config.yaml
num_hidden_layers: 9
hidden_size: 320
num_attention_heads: 10
num_key_value_heads: 10
head_dim: 32
intermediate_size: 1600
vocab_size: 8192
hidden_act: "relu"
norm: "layernorm"
norm_place: "pre"
norm_eps: 1e-06
positions: "rope"
rope_theta: 5950.0
rope_fraction: 1.0
qk_norm: false
attn_scale: 0.177
bias: "none"
tie_word_embeddings: false
parallel_block: false
init: "normal"
init_std_qkv: 0.0235
init_std_o: 0.00554
init_std_up: 0.0235
init_std_down: 0.00248
optimizer: "muon_variant"
learning_rate: 0.00426
lr_mult_o: 1.5
lr_mult_down: 2.0
beta1: 0.95
lr_head: 0.00436
max_grad_norm: 0.5
warmup_steps: 200
schedule: "wsd"
decay_fraction: 1.0
decay_shape: "linear"
final_lr_fraction: 0.1
batch_tokens: [32768, 65536, 131072]
max_seq_len: 256
doc_mask: false
train_tokens: 670300000
max_steps: 9968
dataset: "wikipedia_en"
Each number is 500 + 40 x the weight over its row's rms, rounded and kept within 0 to 999. Layers, rows and columns count from 0. Numbers have three digits each. The size before them is the row's rms in percent of the matrix's.

# up: layer 4 MLP up, 1600x320, rms 0.0766, rows 478-524, columns 0-63
# down: layer 4 MLP down (transposed), 1600x320, rms 0.0314, rows 478-523, columns 0-63
up478 101:499524542583465504460594531519512480442467524492445472486513530481505554525612505514492458497451501457486531453471486567471512546484515499556506541441432516504498506554532462486484491631490505
down478 099:440536418498524524549466449491489509488482471496481547545459523538555462460504593522558519461466523494502524482533536505522504568374484545532503522464499492571426521410445503512440497477431568
up479 097:523492498472465464614507489484457521443479482413525500536495553416524525487483533517595523471509484501499492456379492503565369518494494536588473532409511433529446516480560516492429469502535536
down479 098:521547485519411479461576455428565526556445545494514469467446399504475497587575515466478553506469567483475484492531529544566555521493468517457537499449587477514522490444491512517513493498488561
up480 091:598472521495474449533462513587530468480542522529518525523545463443422505513532469415495450517504596477494450495524500539526518539453517425473554493499518514536468446431523527513505495426460495
down480 089:421513384537538395457469504499498530530490415542455499524513564514462477501410519481571552531566528457511494535543464521484488508511488507545494468462489514429497510415482495533538467542472449
up481 101:527493501504526535478558561415479462620594526511442473524531519451454511500526475453473543510543496570482498502540494474522603432484528535468490481534543469461499497559480471447496450540532527
down481 105:472547574503583463569473494511510478509511512475465467514454492450530470509465472461487507469505442440501435535450521525506577462495519526487452421512492454451493462451519478580454551507508461
up482 101:506543462435599487528462462483538491530562417470541474483531512578508568497523531468454484503514517451459622456561471515534507495442565452471509487461427471515551527516536508482441407467582498
down482 103:499551459505534561504450522535515528439522455553474510509489479503516473493486519442578582528500504476585531470495514524457441480460509510511502552469493491480539518502449483467428456488484540
up483 104:500502464495496503474507435544442452432506482500540519542521525472500473415507556534488487526540520531550574476449494533546528467508569486491489523453504537448534493498536514508486545497537455
down483 109:489513533521497472514468485481544544495556432530539527544470493453539512505450512511484585448576476403498512471437479540466491554491505485506533485457523432449554497424498515438510466529494505
up484 102:526464552498507471488501516474494579552531473525480525497498524485497479555512493573488468487504480547491425491488448464540489513533510507423517414510488448451472532547461504481555543496539534
down484 106:523477531438495527512455522515518542510536515510484475479500461608517491532479538546546465485514351481416518477477466537526542535531470504506574525474514519494565466493534534455505515474470513
up485 100:447456544491468493474515515517441533475587542471414525467540458543509509611515497498507564490455567485561455478515561506484409494455485541464516480545508502537490465524477551510449515493529545
down485 094:456486500559474577560536542487499533529455443384537503448468498465500499436469489503510574543501461497535490526505466532521520579496510539530553475538499528550461558484480490501510535515487526
up486 096:446464421508496527447499500526497484526461528468585509511515450509554453502481484527516507476554541550521553468503466512535502457471505456446566523444449454527490596498521447504413426481450458
down486 090:466549422462477540527488530502543539449540451535458502484448455469533574458422529476458442478558472502443487494530526456462538497492455516521459477538544493535555518544502496487548532544509530
up487 102:508556498481482503482436501481506480544488496510482493520469508558570630579534487555478527509468571553407511515421479497481497485548500486452448555532496554504528410529526481421517499469565520
down487 103:544494496467442545424529471511471458523553527487473492474530449532439485523556509503450536489481489481416511534507480558515528566419540494488473535572484482562587528469403541539569466534487404
up488 099:448547549470514558436461508520508456482510519415423553504495487558482546537499518452560472487472501443475499494510494547512479465425494541584449532505487524489492513552552529527530499479493501
down488 100:533536488534434440464566417559497470554509526478443520489523499609496576408534511472486499516455496479503476528479489594559575520481524497494572514525526437484519488622462518458486531540506527
up489 117:481472476458500460484599507493447443474477479565506486517495508512482495481487459500440449571541495474496477498496497430543536502578515506425462476459460560446520500517560537372492480462551457
down489 140:485494537480435503468521469451525530524504522544553443447468472546434414496469479455442447534537522498579503527516467497527512558619535523451483502518470465470509531499552542469506460424558507
up490 099:547469446478450540439562585509508555516523533428480545603489519531570539447523455491451566507461490530478540489474493546444498480447509612447496526522497439454515522516518432419506538567513507
down490 103:492428561542516493447485554479435483590530467457601489536547445425462465504497502496468570491407539428510435496505517562518471516586535526449508441477467511598466512532516460530462423508479516
up491 109:501450459557527464546545497481482482455549595477497515558518530428515501517511542483576396534487533467451470477542431530517446559497530539470501562469491488500487498464484481485481488484554543
down491 107:612456519532486543490582510458487458516515546473432499428537471486443510455501483520554508522493564462505503495523521555522479452571495464504471536525534460503507533489459417548451540563465571
up492 086:499546463467529467461451550510463444497585556485517483509509510509535471429540558474542459483518472520446455493576514475458483533493523529483533513490511455549488489454534421482553582505445422
down492 092:534469486525468460466490518461520509498505450434475482433559454488456565524539550488475286512469481515511560442511494555599519440477469531463541569508498598537518540492457490529524460512454563
up493 101:544526467471525523624489494451482495461620533459560510480472456504527462498497557554496498450475532510482446483441508474583523443557542445478528501520530531483453534559560483543587466440499526
down493 106:499472462559480537471501499541439536395524598557534445508463477569538472487476486491550513481508438497407546487499424529450550523550479496482527480547486518563485460463454510502463503476423464
up494 086:506449485532499438490535472492487468483511468571492499466545508506525500464510492525527436507532524544540534531624525461462471512473514525491530494541477445442520512432499470555469444449398482
down494 079:480545546481518543506458564501513489483544526459512515493452492514467477507506561506495507547490516466468458487451470517511569498504465547443447425517539509523422464576501532457548464572517503
up495 097:516527511506550466453436481574496462415465503522550454555577535489565466518492452568554516508542462489463501566437491550502523480551498526539547479508520547487488454560530532509463387413522528
down495 094:561454508521503493488527422482547470493507536579558537437519620469426465487511530437486599456458494513436497518440580548543459447514490503500516469512477436518493567423583572489484508505477450
up496 100:440425522518541496482448615523501514441458531482472535568499526523481483566452533514469535527482415438482428455622438502522472451435522507557488406498575490532534527503522480513539502462580501
down496 104:539465491478484445540507537486541408544502518512501471425518479507498505553481502493474553442489542521564495459431433562422503507478407462568494522582488576484554444491457439458554465573544452
up497 092:510436482501552432486437466442616595523510479534534456491569517550502447504524469505553536467493509455529561400548497438502547525578541555467505453434483547460389541530537491505512527480478495
down497 091:518546507540464523510534463491441515510531541496444470542478490479540504498495573543511446494493578549488527456430567505470525467522500495479528490422538441546580502525517459443480540463599516
up498 099:487508565478523587470527499529526477468502451542494519492514574419519558596543480457458464511474484505470594553516526489531447479473576510537460485508563510489482546507437568501508486491546530
down498 096:460522516545470429529489533498501477494428532439442487554424558452600457571525498502549502420455500507480490501490467508546435463508446493509490581475560501453517485522533415555454502463472477
up499 104:524454406507528459438518593511548467459494505499486481502577535449500452484436442451501450512455546541405464498472538460505483494576498504505511413495503510481550470521473477548497483551565511
down499 099:442429537541472562483552464538527524486435525504422518536451514463591480494556531468443496453577480415518450511448481510444532441457544447467491499495483521513468530503513511490591481463479543
up500 100:622526442453406446501564407414551526513524506507508507472540525481513453495488545523497562451515511501510528508506519527469419458440506450505521472575485507454451520436543479529503457474446388
down500 096:434497529427616511568534518431515478504488513434571522524518573464551527535489562573481535450510442522553479593534530474476473547525547476473551534492505472545572499461568487550513514442495433
up501 098:548559486368500504490507481543579464457538512533465464428475499535486534449537579460536565439534559486505506537492484469546461446568509490469479450421547466486578478480509528541486492480519496
down501 106:532430495382477553595475488486492501588458445491448470522545442474529533489499420553515497520545543511483484541480471428521468401539543585493448431536484549561522477530518453476430451530461457
up502 107:525524465544486493566494517530507553522496544558501477488550450480489459451535581502502524492509449446468527612458552513475527536469524511458473432529518552576500499475496490536527495487510501
down502 106:542477450469441501561406464468458484478484439478488469539511511480521484536521395503523551508485474451521504443565451453483525575532554504483464524546523435538524549464428520474499486544504449
up503 096:513471438488449466462519529459454550406477455493427478493498522524450540525547517474506477459488498488576485493489579530488493554538477551435450435465499473439475482574499515449475440517476512
down503 099:527550475511444471449431521509455473400543563462535430480515470445518475502539515525522493505566504544498438476484471486488475420453496468540498521496466520564467514579518501503503461579498486
up504 097:577498498439509491489511453537474561544469525466498479521482462474622454499521479535487565466509510511504505470458517468567522450474540567518462437404519474518524449486563536544504515539527510
down504 098:447510512565449499532467536403614502546537483524435560449528498529471533487489605517494541561443459532478478449453487546508406570511486486422508519540511513457572462442515420554536475485468527
up505 104:505438552454483497509474529481518549523515555521517476394484487556539460513544493526561504495519490455434466464429455523453479555490479564460580459529503542464636447460554539473513497470474477
down505 096:483577480555510491527499439547499515493511545523472490526551458454427500525536540532606534426432496494539498505435513552505523509508498563504500518515510484542529454494494478490434520498435536
up506 106:539467542500559491457488524498481417424504457442438531437559455426561534443473498518500439486438468404489449500504527509452532532570497542518490467493530487483563496511491467529453497557480440
down506 106:507477425507556503462588439522430534458540559557551459426498487530524537446455523455486431527474504564559476518466485603490521495516486530537519421475488449537499604511561471552566464483551469
up507 100:591531501524452536552570507524488503534499485540538504485545489515542560469579509483524544452527479466503507497491504485487506494563508568476415524544439524454533481541479527446485471540396584
down507 103:549496463532462563545515543518425451470500458553436445502477485495506593490508515495473495461504524436468491464578510518499501448533443489467498521572499507492502488487464511458481536555451540
up508 098:467412487538474567525532447502461500563416436496561484499520550480493426486577440563474549488479488459470528554537532469580467440482542454594476479455484560448503440473476512466475493551519435
down508 097:437539479450495502463434514576522529508513557568452457532522446500506469503596537469576572460497526538503449552479537507490569503488464542475530504532523406502491584516493476437419465522517488
up509 096:526450556466509515448440531508429545490528583476496504462474567542506560586517516506516441487559558498526496517472425487576488464493511496473528437487578498574507562504484382504440551458498492
down509 097:550431505486491515457463478471493486476460517540478445527476460511513488497492432571566498483488447397507425525519438485475465539442471531473511486512452503510567475474524479543534484471522567
up510 096:472532591488553500469489534491526553456510567525555470518503516519514452505525472452449540493513529565461480429498528418450524444542497591483442571535513464539518552486540506433507535517521419
down510 092:569557504513452457463514508585523548529503490522458515552531512406552549544574475455554482490535414421593528473525460529524495536497528498522502502491433520548505519478515501546500500490540491
up511 103:532489549454526497492500526470417429465489498500482542483499547536536495517440528507556505442438436512513578527422551589518563529492596484525479489564547504509452556519510513501508487545439459
down511 106:531567510546547561425557500636522453451536440542453458516465473469425537508461476504525521492484499529470532491465517466448501545526548437527491557518541509566522525456561505492477512474533532
up512 100:485506485472586521567452454520396514468522468529456510500472523536522531458420576463522492537520470442507497558473523423559467472476576464512527517513453473547489528451546491472460517508455467
down512 098:475475596491535522508554548487498508537502498488480460452505456474562479615471549443492384453549526501510433508535508483464505489492508567461509556448490519485563541479531534517467461484469447
up513 101:559515458498485458527502481467487505532495505509452525489529504559466473490494470464481492474549472549481546461542544503496497472549408484481475424550539559521493462506559553454458466473497419
down513 104:491459515481559434531510451468530549494515502515493514535432503543535537482519431592481451536555483536518527546616425547505460487473517449491536547544514455487462460530474520548550444503502482
up514 105:544461402466507471518455456416385442527484510503489499544543517504493498516473420567512480506536481504569491567564587467504503544490433502508531516503477540511504529485487439494618465525534498
down514 105:545556421565517539569480534558501514535542493519607552405462619455500487476495447495536388499514427536573528531576490478482430493518444442490507514506499499507466529491538432524422550470573507
up515 096:527547497477521495514513482535409463526483578507495542538499501438498507457374522504548511540447546466471490519528506505555507495500565530506526470466510451502481525570400502433474483543477436
down515 095:417504514513448472524550518474394592451485538556479555526525535479489485488521466495537480471489494517547464520457450403448595407541412572486468564482590448505553506507524560471542487493536483
up516 102:546458518447433519480525534508526535451473506437507452560486473504511550460492638524429504519458496502521505516533479526401520405494486477518525495470550446513579454513569454434438507556477540
down516 101:525446447534532543500554464528432539473435517473500527504522466536467513458528505537479508551555534434538490497544409399464471520480423504599484534475457477499559531518496394484446521531456496
up517 106:481481495449509481464564529533557527453504502451495495567486456558500470454465533489434535480479440555504440469510476479520545391503483458472465494528583467450499592546517558479480490480498451
down517 105:479581441453620529531488524507435504516456431492457561501505478459494488435553467465517487514498589472494399444496476465494446536522447495517522573561523442427521505495474510489557461423486446
up518 100:548474487522531503474437512516511446476433476522522476519499515496467496485403513507473512539448510485534506475524473495482476473436460490567459439503537488488448454522535451441448483544531505
down518 100:499509540485494565534549486542529510477495517495487492594535531523498540503482466476497466502492444451436550472459456528483488545540459539492463446576519531516460472469537500524563475443520535
up519 104:472532490588512537522515470452555526468497461556526538469553550481423557567450496505465461490486476507524494469429491520482504504508600505523472481518519498507450506546533434512449425472516506
down519 109:574548507560536465511420489554491583519499447521518545494506507469575515487498474496473572465481471570494499402502422509410440476516509521516431527525492590449522560484562472478446484501474506
up520 096:530506448517473497415486584456499476480493550439519575455458504509477415483528516470461454478508405616521536405478533449504572511466518606514516554525471514516498540481572499494455492515557467
down520 095:540520505507596503531573447527501464465534432501528533545498410545526487590471526593459497526462501491435491512491434450474442499458473460430478539517550525453444425583526583501514444470434513
up521 102:491450475551511494551510512535465445504530407522460488494410542515539546501495535551561474482506513500457521413449495492499488526535453448516511488487521531420543487497475454438510469456540496
down521 097:514482481500531505468489554537459519560471484489517437527437521476475545551491537490488621467544471541423562458504505506511490480459490573466520572489523516531395473530502417452545505507473537
up522 115:425511501562451499470522489451516562489532433452554469493560521511534468543533472504515496479515546459471503527569451487465517504493499433506504510474490562562477524498496427426544490453514483
down522 122:574634547544548448526579479508536547488548491464509502559497488519503479505544444529469526506531587480519532439488432597476467546513462444504531519492510516482517457474490499488520462483512509
up523 100:522524481524444498564462521470419520530547540545423491483528549541541548503525482479503474527480558538451454544448477502528526478471468539478520459461503498433492584473459538448525466454530414
down523 101:453511469552498480480512485476517506510487397482525422393477419476517433502484459549570541541505545417518432522530470500493552490491436497503491552517531500438469445620512530515461543475531535
up524 097:520481474446569422503451544481506521497523451413491519462536539516533517535489555512477569571499517575506533513475522492568509421512526435500544495441485465543489422503578474492520499450510497